Each number is 128 + 32 x the weight over its row's rms, rounded and kept within 0 to 255. Layers, rows and columns count from 0. Numbers have three digits each. The size before them is the row's rms in percent of the matrix's.

# layer 3 MLP up, 1536x384, rms 0.25, rows 135-275, columns 0-47
102:143103122185094166138139165130139133096097164182124127178105200179138124083119096094088137103124136077122122142136086139116179112112095130155132
105:105122165205188105064140132147148075110110104179114131114169137135172172128135101101163129138106052098093074113129121112111108088144076122133148
096:159103150152134140111121080104087217129101157112173172101141119113130150118157148100155108141157122082165056151199149088097083110145104098126168
100:161102141153113105142107111112109126188164121107146154096115029124144126130149067080151133162179150115077129176120184181104135148071165117119122
102:162140167146108154126108140101181161182182133173083059149164125126138132141130148040165181088095052092093054116118102137163084089112094160157158
090:156094160128154107131124153112104107150141128099098165120083123097125170130091162155065145146086060095134128101150073154119081133119083108121110
100:123111140157152120143082084127152138132160122079164097114171104157152136056163145120127139138195120137091177162159192174151105155092043132171146
101:164105120111154150163155099128154195125190123130112105088132017127151097097098101126094202145102113081158204228111123102139081169147088062132089
104:190060099117102119091174127138105089141193120154118143108135151188100114134135108148080162143162143143111069124173117147141103123112131127135129
105:073126117161197117201178101131198116100121161081112156145091082124140090107129152056138120102142107096113114139111098143107159139127142139097079
100:126068072103092186195128123126140098097101085082170123161131155132157146120098142119139130059145126178089163114147144118095140162147102122161175
093:103119131116130177190193134165101120097071070090111204141178086182110127092129167095125156119108159142131095180119032138160140140140156090119137
093:101134127200079202120149162150149170107156143131154098117112130090088125103101150075169157116137123166156125105115118133120107103139108161110162
094:156151098117118172107092092110117148191142085107084090120152061118120134162137109126140124129152103137162125163091106103115115110069133085080088
094:123154128167131151081118141090128132109129142154121118163066113135154172156128190088116136122085113128068134160125195092130091111127149169111127
103:118122151132159105161120153111129079162137127120161142130186093142126199129104140112063132143132093072149146095113128196144156116169097108150135
096:119143085098137108113112117121139119090125111167122128079117131098059161130156108172140130150121099104098110176160090150116118135172176112129084
095:154108132119092143126177080114118098112123139070199161130172076141148161071102196125140144109180133057155139164074113098114114112141107122121162
093:129101110127115162114185112122150100142149084099075149189170128137137151167095158167129143164166198156103147154080122129101083090163123145109115
090:136110127165092104141196170138203106083103099151098133169139124158131070106113162171105077114152132149102076131111111079183129100093084143112133
110:168159135053098092188149164082145075154153163171164128146145166110161120139116116140152164134117108151154073161160123117161167118110124169100068
104:134116164103124146168115150182114154185113159197097123073116117127090162073173089157128110161106138164144128116168122127147159144105125110048148
106:077129108123144167144102144132100136175139186147157125109118137110112108130087139153085069101170224211178088117113138123131109151131128064086129
087:141111130126171130136145138174086126186111167117133193174144094070112127173139137109139086096171121141156153158153138104149095173152061137140100
096:109128089090151096118098156143150176169122183104121136108145147159060120098105128140117131044031168121022099093134076098170120126109168151125129
092:091134188136179171116080125157149122065175138113175101125133121155103142135142137175141160140109161128199118145133054129083082132149089118078137
108:145150197133143168162110154145191119064110086183107140127130120163176106121161155137169096097134139105198157148084089097125118123170114157139140
105:108139151121088193070078099170140091102146162108068110134142121087136183122109135162158107103116151150174059152086184090126104092131145095122110
096:145122152099135124104100137156160161114093147090160147141094119075110129134069141118139140126147137155076173118088126101155104164166175102103119
096:172182091168086166119160133135070139169133148094148112114153128142104149064167106151093106117121163113128150184138095172128128116149089194061140
106:100116114142098112107174069142153116122132114104096148141144125115111077097094106126169108143158067121064138097172130070099111095157148113126101
089:103136087148162062141140148134145131174080051131117142111146098083139136099188164131127096156164121117091154091137090171171099112159183185136105
097:177123094126102140121118139045173127096095111104114183133136155144084162173167158152113134129119095039105142171167124158093116149165123103184145
095:158115169133083166068134155051141111132095107171180141148126162120096130125155109147146118155086175080101143183111185130145152147172109115078161
093:136150190124175188155129156109127089119172126136101164161150101098133206089138165113169100133110176123143118135064129119130161079125145097099195
102:125130134161175146129093163099126125147172077125077122107089141111150151120100096171140092127056097095117097133040183125135100122184087156174122
106:166139100112110122084142096086137118160140174108156137147138125117120054124108116139076147095172130172089097077116102124102157142127154159092161
095:080137147123122172060167029112162109140115115106191107130093158186071093132107105113152214138156093143121179088103176089102089116099141135127160
093:206122122115136154108176114070078114124129125109217116179131146092125186093140113102123138119124092063155090164123128110091113120167101156142150
095:143082128157079124103113132106153128113125123143192109151115107129091130098106124149112091112121111137129097176132155131152151122087130144158121
067:201103124123155168135112123138144101156110186144117157112133111111169159087173163128136175115142146072171100117102128116184197145197091130115162
116:165139097169141141093095115131067137109104088136199131139132116113174065075122125080133121081121119102116141113120115150069141101146149122140135
104:174122190140146100146098107141112133161103170134137173129125135120149087176187103060138097104187123158123083082142149172145128112085111108169156
089:158100096100147153141112123230136115161117158088135147115112128113092137125107142147117157134058098151124123129088126087089081117140122109123150
110:145117150052149138158096145136127124134143169069134128199110099123122155089176117123162116153124153113114093129150078142147094075134094111112134
099:176079125154172099168128140131113162122145145128133140122115092106132048103153131122110158187115192136143113144151132174163066141111198100099086
093:122155153094157186168120153150147106111128067133136148148143165104123111047065090156172105128101163123143108146156163177120115119117104091161115
102:155123112174106104157129124124095138129108120142140158084118099153124114106143113122153073169104017129117058142128127103096096143077111178059122
104:182097114082109130110158136132161103146105146128163165151125087148107169117119091104102151112145153134111143078133133193154144111166152093137120
094:132167097114134107104119128131119080163107149143147123057113134078093147182175086129121150156165063099096096127165159145161117131099107119122079
090:082130203099094173088066136105124097099165139122163133155116144065198135100119089172136117122158105180141069074176097113103076174122099117131165
102:103119107147168146099114145101104072109095181143135176135093129144154127113181118150102128114149126074160137133140109129168106135151143164134142
097:116166082080165106106131125134117192116142121132121195117173118150149102112104175168117108152138120142143096055125076179128066131093123150138126
099:108141117142120165153116120177139115057126124076126164144126112113182133175123138139136156117155143116083128144211077180082105214117121151108179
104:169062159085201099163118132152159098107124132144123157135087075091107095146173093112119127140083107121166105108077131138095107128099100127061142
091:127200185131143150138113172085099135119134093124115139119123119108136077098103030088149095087201074170054137182107137129149178119125177108152095
102:099139146108084178136104138128091114140154198130095147159145172094191186134135144163121076133141107125094082169140129135194124059063076104106152
109:095133102143142064159130096081106115172166156123098142100142148225093164118150182099100098159105148178130119111093085159128075133146169132164102
101:185152114141132091166131146064135178124088108105146160150177111132103104063094112130106163139129071124128083052085114154119071122155117130160133
101:111178143107126121118150170112129087098090111142114130147150088110123125154175111174082125109163161129147084072125177131172108110088147127110113
092:155121141131127112128154142115156146134121190133108131140103151122143171105130158115152101150108138127101143172100134128111155092132118171118064
100:117094124165170088122115114070113123153092151139125046074152171103105144153104109073151121085132128142149108165135134073117018106104098120129084
103:129115174112059155183128096169115108056132156143130109111152092209145110094178140163173108113100120143127101186110110065119110120175160148140173
109:188182045069112109129155148147186186162139114132129173138060160161115160103121139077140173163114067152116106125091099126114142121127142180160104
105:102078122105109084112110114129188120118103180160154123133115118106098140122154122192195176118113100095134125119133044095149112089099112153094124
085:101124077116106148109081137105125136139062141087158161126098142155118086093111098137141153105125153211121155129194174147104074147126130125163091
103:087150125146132136114114073212100154079164072084158171132120110176125175100124134197118185152146147136167134153088138154113126138154109157100151
109:094162184127082111099166159153157161178151093107149136183156037079198153127047123139117121194099199157132137099159077146108127142128087108133155
096:115096091118116104121135098070097099204176111099110074164166086119093128134145181121110123112147170149150162116096098105121109124160122130082141
108:126129151114115173127118074096113156091098120124199112103124072133103165086103157133126190168091135166149158102172182139072125153095105134074095
107:140103127143146122117134074118139121101097110112141185097166080126105098057094115169181093105162165108164156083105225145124152107128135160126087
096:103136119179094179140147121113153150146127211129113109089081079092095087096029152091141148175117078135123182138111117151086137155089109158097126
101:102102090080105139145132121083130147102119137134195127162106112134092154151111071183170117118153142104134101175156138155110107174122192100122089
109:177128147127158147120113169141105126189077128139184123130097075080165162109172127104133128133136094153177101106169153165178114119123137129101116
099:157120112172130177146119109108100117108182094150138157133097089163184106063105130118138105160104118213133135108163091139037114086096077135161167
103:173255097189076075152174076145145113128154150100153115126082101161173039152136030127162087112115154140157153129118097182169150159151149109124120
102:125113159187046104118138149182142141145134159093100065141101138059161135120128091147127084112167095162124138118182109088171075042176133093142159
098:097082145104145158125156079176146117131105100159130142088131170144122119053160164088137140141114117147153087165122117161114134146098146121141109
096:121120114143121064121145112098130163093098145154144101166213128144117066122151102125088104113123149175101124076095097164114091116135134072102108
101:172119084155171146090153109141151140121103084169183121123171095147186127111121055074036099077127158125180146105103119134096161085086111089113138
087:154097134146097135087105115106099163105138120070116099161094111084073122121149131140120137099124116179117171105148127103160128170128210129139205
102:113101113105136131124218136146122169168142128145137110072096130115114171119191115182166155119180127146154155150119102093207139116133129108131121
105:105114146120056113164142138151155206148177154150118088104118067097085107030112128087164114129080126107140106110137077154085078123147120092091154
092:111135111139040149102111137169119182166103066108130110153150202102051150175143133169123195132125156160116153100176088186101133135160120124140068
105:061133095113126132069131212176126103113122098139149179141192103181088114107113075121129104090091097133107143141176157127125114163185062143090180
082:081137171111057132091087140124127136123123119112112117150118151130101104185197123115185112067113121087101154135192140101132123114120127178150108
095:116165110118179122127125153115081166161111146158139083157118105164081125150185101083086100093125097129148100119154106126148102102125164140111147
094:185182190088098135129161122183158141132139159130115181091130148153147085064133111134153123097102181111164150121132105105051166174148109096149081
089:150234170081128108126178132134119140103170156132166127058133151070127156129092183061082108132088121139073144101151148138178119156103138115131198
096:110135110101113154101136166083130080141122140102119129129119136122172091137139108105120120149116145163134165127124090112119117116127118073151122
103:128154163148128119058145163138146186133134131191076154101147148123081099100177075149122141141084151168124096156158138150167147077126153180150093
108:141082092163122122147109130145149176119138118182080111104115143081200107086143113101083170119109138095083098070161162125109158134183128140135108
108:114133122146161085124137197130104127137142113132186081127140140131175129156170140142109108102133052118141135135094095111192128162123155079129120
100:148101101134143159086130102109117099110159178136109086127122118122101151104139115124106158170157138093092076088144108120114158195119156102126160
095:186172063173147144119164141106127176082132127142072123143123153114127116144106134117089116140136078111184119193075116130156126096146169155125144
096:091103081167148093185126162123172086154135113109119128156152105095064103101153150096084118125132014136138148119100093168085079153146122132123090
096:135131098122043147138183123140080140140192129141128131070101113118113138140114108133072157139108142131135092197084114125084122161128112103113143
115:172162085122164154126168110175103076122117108139110185139072087113172121104092126122191052166126105152148128148154141160124196118132157093091138
090:131122110118152135181201132091159151189185120134156068196192129157145159133115085144168101132166141084117091156179153146115064116073079125142117
099:150149160081121150120136164081122150135115062134117187183170091129170132100112154135111132154156165125086156097104151105157132134126132158109090
095:143161130162120165101142138125104130108109188139202177110090152083151145066160140134157166172067166159177111135121149205099104131092084161137110
108:099111104170186112143188098123098102184110153123102129099139092077149092121106111173122136158130139184117119189170139106178177084184099102125114
096:101131096097122118113125102098139110080140125095090178094058069092118160145150120085154128140165189081143169151087140093086118136118135159157146
091:170144136148162178125085165134159177160107128148127127116090129106147064115132178071170126091071138113105180138149163184125101135158140111053137
103:078108124104127111099119133182080099151103210115118122155118163126158153129160152107128159132144105110137122101167164112139136107093150124075140
109:103095100097198083185088171144127106145099142161157134159112103225091103143125158130083172150122133121132123172062156114136114082128114094104165
092:128122133131118156104111072152086139130156123131141128116130142085154117155148170118171078139154175145136148137166134077171074136176118100095160
094:156121061170105115144142095115085081157065057084120124135096086121134183133139124217103131124098163123094164156151101133182141080133129139119101
098:127158154120154139149090146149106159178149113151068136160149125117094148082127201115097136183093122108133127109028128145139130120088138105159104
099:080134116156091121146129165119115134183135124107113122152194123111139108159148157104123098097166159135152089238127084079129117147152075153166123
098:165087194170145113171083170124118171112128117095139070120145126136160104088170159164158107117134102195088152107126155144093164181083128133212139
112:077092137113126096090093152150159170137124110103125124152103093096153127062145097149128164116108099144123116066170133097176119152103130173210115
123:155154116189153113104131086097121140095117145094096137112099189151121125139143127131097139156134116153122107173127106162131160067091134132111097
090:179130146146127118140169116135194142194130142086174088106133130155126100096126107184140139145146126141109119079107143158099091066122148129059174
112:188151107085167084169165143148137049091101150092138142105125126186141056078167127134180096147067070143137136126121123127103110082163118152179144
089:155150114194176116126104146122075143140107083159114106153148149125161156073119161109157110123147111189160112178121139085162125105157128189140132
101:153165124127120133101112117165162146133123105113128136160083102098168138139113084152089153168131109141085130193097078169148131146112098122084135
090:136179122159153167168127116172080079165170051091156149115172098089094084169122156151090123131175161139126160150139107112117106164119182119106103
098:131149184170150150150059081097141126136100152113146106132114102165120176111058189147136153116084138106071126141173102153141130115128130056168155
095:070167156118161088165118098111126123124091109109143082127120124170122120124162129153088135095088186091138100140129151117167152167164084188061125
097:115137107118070120116170173099102157114128149064177132137124146129085090166079152108098086138082131106091113145120134125091113094122121084145141
095:129137165169132124150124143102121131140142118100117121115204128075128110132137104073069073116145123102178079155102155108160168069122104102076132
102:048117088131066125146118130124136128128154159061150148134104102163087115077081168157142119127107111120102135168140088167164161170042120157130144
089:105149169041117163072160145125088094123159098116101116128166100104105089139096060172141104095124153189078199055102109136142170163163145137115122
121:137143167127158133158166113129162108163111219129196145162099126133096158065145126124156150139157150132118156114133119161182090169118160103108111
103:127163101157139108106127169072074132159152150180139112142158146109131130144096146142046150099146124146152097165172110127194145183127113168106143
110:182147109102172121138142044135160102079125120110107174160051162188137083120159092157085131173100077147067145086103167172112142109131153081135118
113:095155113141107183158125182121104167107097130165179143120129175061178172139104218110193092169127132091159130080131083119102137068125102167137106
094:202141143103127083114130169065096121211137158168145127102137063098117101066172140102079152109101097169119111085127162140189135150093105117110146
116:167146205136171113157111076108158086112100107193175153149061118124078096148142144135122029177173153117090097185173105158104143160139079120111104
103:141135135176085175076128117095122179092166106143135174158130107123083128131168118143119157158120162159123193160080121081139128106110098127135151
091:166162107148165119127120082146081108099114152119104173130148075134101151122144173091126130051134120096130105146078123094180165164147124177105113
097:074200108163146134106148197156095148148116117085115155092158092117091076128188141152096122159127121156144197137130148166172098100117166168154117
091:095145125090125154159120167224179148199078101113118178115152174052148214155192154142168175144083189137168172054067073102179135125170145154112159
082:165160151109148051166155205155100105064137125177148079097124158100167197138119105163046089112132138067145112109077116078098137153033112060154119
114:139133114136117172078139159122160101118092096144137128157169124061121111091112100129050079071062061087169160160185161162103097146154102174114124
102:119131169085086166114119127147053155138129186124137123087162117158092121068101096142140156140053144123118120173119097179108144150102115142106060
101:113186122140123116133124099072091155122156152119166113137112153136102157128087102069133184068075134141141157087150059131097136099159133118084121
106:142102134136101047115115150140103094139103108153124120106132184142112101143106097078165109110134137102116089113119081134101165122088160157146140
086:125146169165136141139117159141107123130143154116134122118174139120188105123161061119147106125117127102145088141153112136131119055168126116148122
096:166143073158133080098152109153090117119122152090138087142150152106102136091102150148148121127134163125078103138157220080141093153192145120109123
# layer 3 MLP down (transposed), 1536x384, rms 0.122, rows 135-275, columns 0-47
097:129086100169141190179144092117073169114132114162109140098086152124192153129158134122166136081154187192167175138128100146134123116139096072139048
099:108165148122144161147147101088124110159127112120120109157104155124182125108138119091123088224153151111145168147106117182106114119128164082147058
095:132072143207145125118135129109165109145102154164085138152110169156126154141150166126109080198182110089146185085130112124057143170120158155130107
091:140145173125129108110137137070148121101142147128172125167127131154169119106125091109141161214096129111135165171118075105197143166087064190076141
101:105099130128118116130129123134145117099109144141109167147086136126183135148148177107142150151130171146129060155142084062167162104142153215102172
094:078114107175088220164110142101152149086092134185108108160143131162135114166125140138103155121146126169115135132159171129130117169057113109155125
099:175122118118114079147131190120133158167134079178116097108126135097176119126167089188126132135167155123121133229103085126152132124105128150133102
090:134122178119112121151079106118188092118155093118106209117157081088190133103143062128132122127150183135147169135131128134126112110129110104126182
102:118120197126122147102107100079133122106138148124142153120164119140130084101076125111118121096126151139084178127163121112144122123154164177131188
109:125171079040107094154119104103107161154090123147140132137092100181090178115122141119114107089154124174153137128091079126179100081141140104104102
099:103138142107168160103128151092160076165150127102126105170056121166091099176194133157087123139083125073147100145083149110121138108138149110148145
095:153152111130071121119119085089086174157186089150125088110120171123109146108141118128099146096131109120104106065093162106067115096099137158115148
090:129107173059108134126131160098131116141113146099180125103108128151189083138107051123094066108085153135086141121154125130140078162123126124163159
093:133103142135067107210165166148082177187075162126151086162177166099135118096116172137099107111133151109124107095125117123125121154161175120158105
100:107108146127094139117094133134131105120153200102127165176147133089103118160085178089132090114119123041119140088113150117149118156112079109151109
094:149152112161157150125155152139116187142071136158122113124093126123107084118102135154144095122150174062143100118154112124097116085147186155122083
098:141089106099161156120146107078068110122134150174113128061121131198152142084116163103150160142150123168129127173113129115203159118031155085094102
098:108153057175151136134123174169158149147105105154118177148070168216125115121113108147099104086105155107159090186135136181147162135133140135069178
099:159146135173142068128071118132100143114125117184121151081143079129164137133139166161161152155166137142139170116135193163147109150112174140108124
082:085196183135191161127059081117132115081118155139115140098104114082158202077125137155146131096082126122110110089220119129147150172143136086103109
108:112066119110160139144103110105132093122103145140162161122149114151083170117145136131076097126167134123095154119097148126123065083069154017175122
104:154141024150119094073088125116115096142138116161153120151184150117132073149064122132148144155080100141089125141160150078129142140128149158069126
096:085128069159162119116114166131088099102112129131118107123192125181139080133147098096149142132148147136152170126163131089129145066108175123083155
090:169190109181126138136137072074169117132132111173140107102057151140091099140146126121117088146093134116141092079144153109179220104160089103161083
100:199140222106173115066164114162136223100127027127120120137135178139150148191142144127117098174123093159131161052155107142128125134102160122126098
093:141172130078073123167174155104101127106134136090088119131109115218128089094156176141182148113141129107090112129120098120234124130084150148156083
111:197102152119191152060144149129130128145171122115209122140165118088104154123062111133104119121101192091153176089142148146126175043083105152150103
100:197152117135077151099070159146174126129143195163117138159158144134172116116176147202105068147130118097060197072130136082170155140111077134156148
081:141133157131154141134144089091114138144119083122105114147091156147102098135132114137137147117120156140104144138172126144134150178081126121189050
094:155123049096180145137111059135140094040109127146098161166102143139129070181102151128124161138212106122193119127120101077132150156108139121136106
103:079155135142149130066124118167140088046103152069153109079040121111111128126166139096086094095145130146118131154131142099125044133150102131116127
088:172144090133132124097122130124129085152207161176125099120138068172059119152118144174153101098131176144142113096123107135150152113100087141139065
092:127185153106129096131108164112129150130158092094110189117137170152164134157135150168110166096111137140141188116111109162139095124123132112178139
091:114170156133160158139130117044166104110169087089124125101114150152170155156067163106111118131089128144114109108181126142160160118110109151084167
100:122156150155152161137114113034138065121104110166142120138148097153140080099128129119170180179183089191103127111114146121125156088130120129168145
102:172133162140174089177100044101068165113169109052147115125155102163081149109132110163107118153144154166136103093100162132148169089090098158107076
106:153135089127107096101073087161141093201068120076197090080164114130124162153155079136153154153109109102118109062090157128105155110092103127142143
095:117108112089132076162086095130126127160133155102121176099112057144222145131112153130124079137124145151172160109136104142174160149051145098144148
094:102138129114166132126122133161130065079158054128148094214134112130117150153049097087119132144147133110122200125138128180142127132131161152093146
104:102154114090123179138081143178109164112108123051165120163135147095155119142114143124155065162118178090095152102145119166117144128152106158133120
072:155176127102080145124102128147056157159148142126117171121185091123099125089137109115135122095069117088042141075184147132079111117158147100125080
115:130152120153107142070125065136081149131112177134159128182159163121066077088067170120105067092179122149118133114116117190067159073120109113117096
098:129173105125094115132083110077175083187139129113118136160121075155068077115139147130121117141080126136194151148134104120127086130082135171094140
095:112121183100098113137113122136169186120148155098123079126114096190162157140107126148172083115124150081100151105077160101202144120144156111176108
114:121131207157124158127085095049179087132163149122109133132111139146102122119137118148099111126113102113040113155116115120138096089133087163134130
092:165169135112084120091115112122108122098065133122154149155105153134078090143090092157104129122122153113147166131089124107128109129138070108135143
095:167156152065126153173109191142128101191119132102080119117111110159137163126095075134107119171150133117079114119090078145166144120129140123099125
100:114117143099148097196144098148150140125134130191174107120109096077118083099134128111114145176131136077134147122187077109148129149100154101197102
106:094145097096091160127138185116082125160113129175116125199104191166137029144154168108113095164187112160101140135128066103135099181170110092135124
099:111134151093158157153117164123160091119169127172112116119152166154129116101127135153184067183156152126149103152122087108136095157051100192129152
092:130159104175057121125134157153086120150155155113146147166157142172208133152132116140162136061097122132174101113167181103051138174089116084122170
112:175132052118087093107115093079121083142135149149163096090107117147116127111120109148140155092069117125125152097129135102158180169136125098122183
096:173126148141091157127149101148143196122087178129078156075129146156125091124189108176165084057146124086126160126170075120118127142154163123129066
100:122118132107081086174177115136149169124154098149112110084108063145116065110103129141167113127097124152137102159058154103169137089176129089070152
104:139220124132165144191183190167140171079131133162096130124155155147171152174098117133102112055102136112100116136159157161162149134144144194160145
091:150109115109108075164090102075114127156120144154145135168140125137134139110114138127146108160074128189172154137146162155133083134143125135178144
102:100117160111139168087131106119141123119117155123142112120110135105102126135136164102097153171081138092094135190124088070142122125127098100096118
107:165123121133119160104117135178163157135140060168113112117094149170117123147122165095099164197146093134113084079122166121120112124130164131143103
105:134176083121102101100097109115140123106148113089118155121123132098103158127117071130115152090124123155130141148137184089087083108156086084105153
102:073093135076128081147157217127141154100167108141147154136166125153094130097087143123134123172075121139158150092139092132153134075105192119115127
094:127115095126145095160150120112101147108145109147163189115108141053075147099137137152126180144103166189116086165093136137126112088143105128171151
108:162160074132113134155161129142198057109164137167139126186127133152125121100061128146103184070154158088136111142165106141122164116128136157141134
108:058110141139136128081152092165156106085141128114124064119137160149164117165137123134094133176113091094101158088083091152104140080147157160161087
116:138055146133143092099166187152141115108125088164120140148076127142162144158158088120108166102184111143148097140120143132105127100118146046100084
116:111123130168122098088136139117108183129115099143092110109179113135167158109129148090140098175170112116211140145099157125101088156136102129142155
085:138135158151140127141174132159100093145141182161056100168123099120158072174119049137156091115108144071122058179143129130164121161112072108118143
104:089097131139080180165118122133121127136122136118140153085144166224118112125118121151122155123139187136176166166105160146071157208138054156126117
097:118120107169138148059111137171140095172135148113180169083100157178142152106108144143152188082097151158141135080123180133128118119098171141141095
093:186141086128105103105120062128162056144153175172114048115116114133054087163130162159207123152123087135135165137103132107190168056148132078126078
108:154126116150166125122137177139149154129120099112104073221088138065115108144118150138073112120136105102114150053173100127068109118172108173131078
098:159112114099106170075106160176121104117117102124149134100083159145128145147113170106115160148118115088099115159137076037139097133149162174098064
104:142151162153151151110184093110217115070166149072126146176143169138099131176135082142121114177137105093176222108144126089108185102080139105147106
099:176147142075107141156146123171169107118144112081094109166107136140166103117141131091106120088125173098116100153141151089192215125136139151164100
114:074171164150151140143098137114142136103140131135100097084187112156097096101078113109081126118178139121172161141121106173138127161136163118133111
102:124129119171156121118115119105128152116122115098126087079148086182119128114172100094122138071141144104155150083137119149118153131118127211097117
098:126127193131166132150111120136116098134064116156129171163159168169172198130094195138088093185118124152101140075112045121103126082137173120134178
109:129155153092126145144155069144154068169130149164122115117079047154166077171135154187167148120179179096148089069114138138106180133108135106165101
097:086138165110126111194151101138098105166126107137149163119111097110087147094101114101114183117075086107140160199124111144132146155182156099105148
086:129155172120129140132111149137158105094136121050133139170120150126120131163109167080079167141085040026116127140151077044072104105090180167091186
095:058118137157119122106101174160150132134152162101115088135133163140143117098168065118139146121125093108102159127130115115086097169159135156205117
086:179108124177158112139157129092117120086102177195119138183195102173080133133116094108168147114109165083098202124131117139119126141130098137115090
113:160155109169129134184153092070121182150149166101113117165119181075143209183143130138188159148110176082093164117159137111145092153151100140136126
117:100139130121052122172091128162133164145104140200140061122125077139115073151072100128117145128139147134100118115212127162154109154099190063071142
094:157081105096130133135033148035146094131086113169117156165128129143144112125125148160145125171094132111127104140150132183214137164134179125146105
105:128060211138115115175180107080153140105142121160136114175125129145148120151114168142133133122122076100171144124098178123148103147077129099138134
082:137115160110113130100186165179159113103189131150095114113126104079087077166091140126159139135151154129081128109088203149164159112164099081114078
084:109114058155095116158070124130167138149106138127081124131088129103189115216106159106119083180130057140198098173081139151123133087140111045130159
089:088126102145089134117044096093148138151116141118154093096091129122133119116131115138196115143168119185094203178098133140155186152106151065107106
088:113106143145128145109133122157114161136096134173155127087070150144099065098166072178120120089121117184128090116167136180124078081097144135152119
100:144181148097131168082118126130143126168162131166161086130074125142123143082130167088147152163109136159198112120117150166084114159201153129129085
093:126139116128138190127109139182141093176136121104132111117134085074164117134086184085183096142112170074147087148147081136156113137136149087107103
104:136173146165151096155150175135126129141139084096083172191167149150111145123144121168158116156092128101114140116131077072157155123032117100114117
114:126176111114128084154145139116068114117130105121126132166191142139083129141156120099159116115116063131125147141108145136110135071109121128123119
098:121137125089179170121121136163160163123128149090117168112178121109146104143107145085142125135162179131042122114109108152116181087055132080128145
084:111140133114084147162090165230173090165071126174183120133119098147132129107149134133169121112065139130076111109190122142158175179133127126183140
101:137147156128157088095118096152135180165114107083108129123122124107141073113121116124069125091160156114096081178151110039116092122119089099134194
098:172141148097117077196119192129107128184094148127126140122140103152102103162153094156143138127135147139164146113171156111168121113103143143154089
105:097083115116114113137151108127118135155138211143128109120119200103095115192174145148067124125162088104156109087134118156098180119118093145110114
083:126156187134179093120071132097133131159113149126091156139099124136152071095155078074115163110112145088139122143162153101179112121104123127102113
094:148138119124073152127136143119171107112162161155103125177163137142100166134180168180081129106142064106160120110134113160139124126109127122132133
093:106128138112117110083161113106081132118130163117122160141168196131145105153111142175149116116134156104181164098120156120146078156115099172160139
108:113137096148115117141114139111207147125157118167114161208075129157181143109132126137138140091167134133128111126121092101129094140069169119198107
095:115158109115133113138088137074177116144180115146151154077131099108132116148127123163121171164130111128133163145090189124174150161054120098095164
084:150145135165207081151166115109082103152135099172120143137185155123105117149186170111127096118145162133078078184103130114119128129086045131160167
100:142180162121130109125131125160109121081101161122113154131137186117124152186090090090169104156078172088132106155141093126110097148134110158216125
118:088118080143141205170128138056092160112090126130122132124120090076151150131110137106109152120131087144118175100167153048175090167128087153109167
088:182158132172116104174166162163158130117089191153121225081070163098125158157134161114151149203175097130153144116118070111140117113095123165136100
090:111104148093155149108123126158167114159190125140137136113131135169111092162103097116111086151176106068138151165106146139137186079093163116107091
100:065115120109153071131098148119086120144155092146085124108141148110080131116108205089136136153122166137120119141072152087182155163088115110145154
099:129085091172162117127142104069083138137106136061174114061118083091122140108147171151060136102136101146132046114138138157138130106139091120192129
094:147169188120152146162103175129156047142208096126104099147104101162157160117118128146110085172047103133144149123142103124058109138142108103103078
126:142183178161129189124104106185145132117144098103174113107169128152200104161122124100095119130087118108080182172128170141156176095066142123098123
124:095165123142136129123103095084139126112092134143121115122105114196081106192090151090150104155142096133126177097176154179094066186091171151147191
093:143046089102129120127108128128093114097150147091073123114122187195110187079129082127125126111154130143082128116187136114073153176118129117043135
109:083173110103136148157123109106094085108109131206117174124144126170111118158099161117089145156128151187132109160119115153119078091126122111163169
090:132157143136145111129134141060189124126140107130120180169151165052106097120145123162143153116111163100178089138135140098090138135096101108144105
095:155109147063121108106163142068134128151174151144128098117166112099100163081171163118117130073114131135134132137118147120052114096070109105185154
091:109111137125132100126145123122126141133150179186141117111107207117132141152111130147113114138095122142137115109112152107176130133094130119101101
099:104157170123126108100113088092141100146124036173112157184113095108117144113165137075144139117108124149125141130115107113165110208118127110145118
093:151108069174064086174104136149112101106065124170201049144125149140061189129132124124122102090095168075159129061091163150120127153103196096145089
091:125140086174098130102134180150121144102221119125121159118158177145122103130178157076161098207153164108107122095123136153193115152122086125123159
093:155195117121078148145146119173186159154177121159118129158063159185159085119114129136150126124111203066107142095104153101149127104138087073169110
101:113104144134185146122161120128153208131106159082096083104132107084119119158124127102113181131116132140184132085098076072086090093104140096116112
097:108186110102077133111124076095085101175130155165081172132123155131117113170146122036117140163122100134050106132093147157148124086132122123171121
110:128111100100104136151099174108090154148117127120187195135120149168132088141116171160153126114128155107091134096089107130134096102153132147071129
106:115140164123092140094133069115162096154160143135151143151089112135094093139140119063150100121108134128116122119084152171147082152094207089168076
107:134117100132076122146140182190176079133161112147157137091183134175114112118152103118092153123161128077160137125122143090132138145167165128109170
114:075105119163105084116177119114170099102158182105135155157161147125168090162129109093167081128186127073175137164108153123104139182191166140140144
093:095123081117145160146175141163057138144118112141182154200144139124138104106117132138113127145141109073158114141141053119116157133141127116145117
118:118098088100166085148110172198145108161055177110127168104111154144138128120116137141111171128140049071117117137121104104156153190136156127169153
099:164044158143173140090165179124105131118132125107216137077152230164179148166148113157180139161139149087117132118158126127126081121084083163196146
095:140133108168109145099155071112178074103178142154110133107181173091077175165062190166145158138132139096168096176178168125158157147161124121142107
097:092139096126158118087114123079156145115116097126126118074124126164100100140115190127126124144137157131138118121120138186124130109120094135175133
096:051101127138152132105112153122146160113123154122120149133149091091165164075143137089129192122142129185127103108177123130100092149127166077118172
091:141116081084110052085118131172112119158119095183129141172135185151180184125109156139129088059165097090111117142167160143127101136120176080182154
109:106130132102102124196188151173114090078095130101123142068116181130123168141166124148153130111144102135175109186176130142093128112149092194116076
106:170112131162150107103113157154143132137081149138130152121130161128154140148050112137145119142246146127163107098132091121158110142112189175119163
095:153133215160094065184153130092079166093178114098110116075120147148120146149085160159170148180115133123123140187135134032084038149130097069133073
108:156161154108160101106106069110081142130165172075137089125105165142137172094176145171107121123148136116154135108138140110131092165077147135130143
090:107174141092106104140133134100142131123112150142167131165091160157100110137091082117167125124147079137087192145118187111110106145094107107136107
093:114077126128051122130071149107134108127186124163149156174152121133143071098161187145132123129125109112106081062131149175151114164125115123175175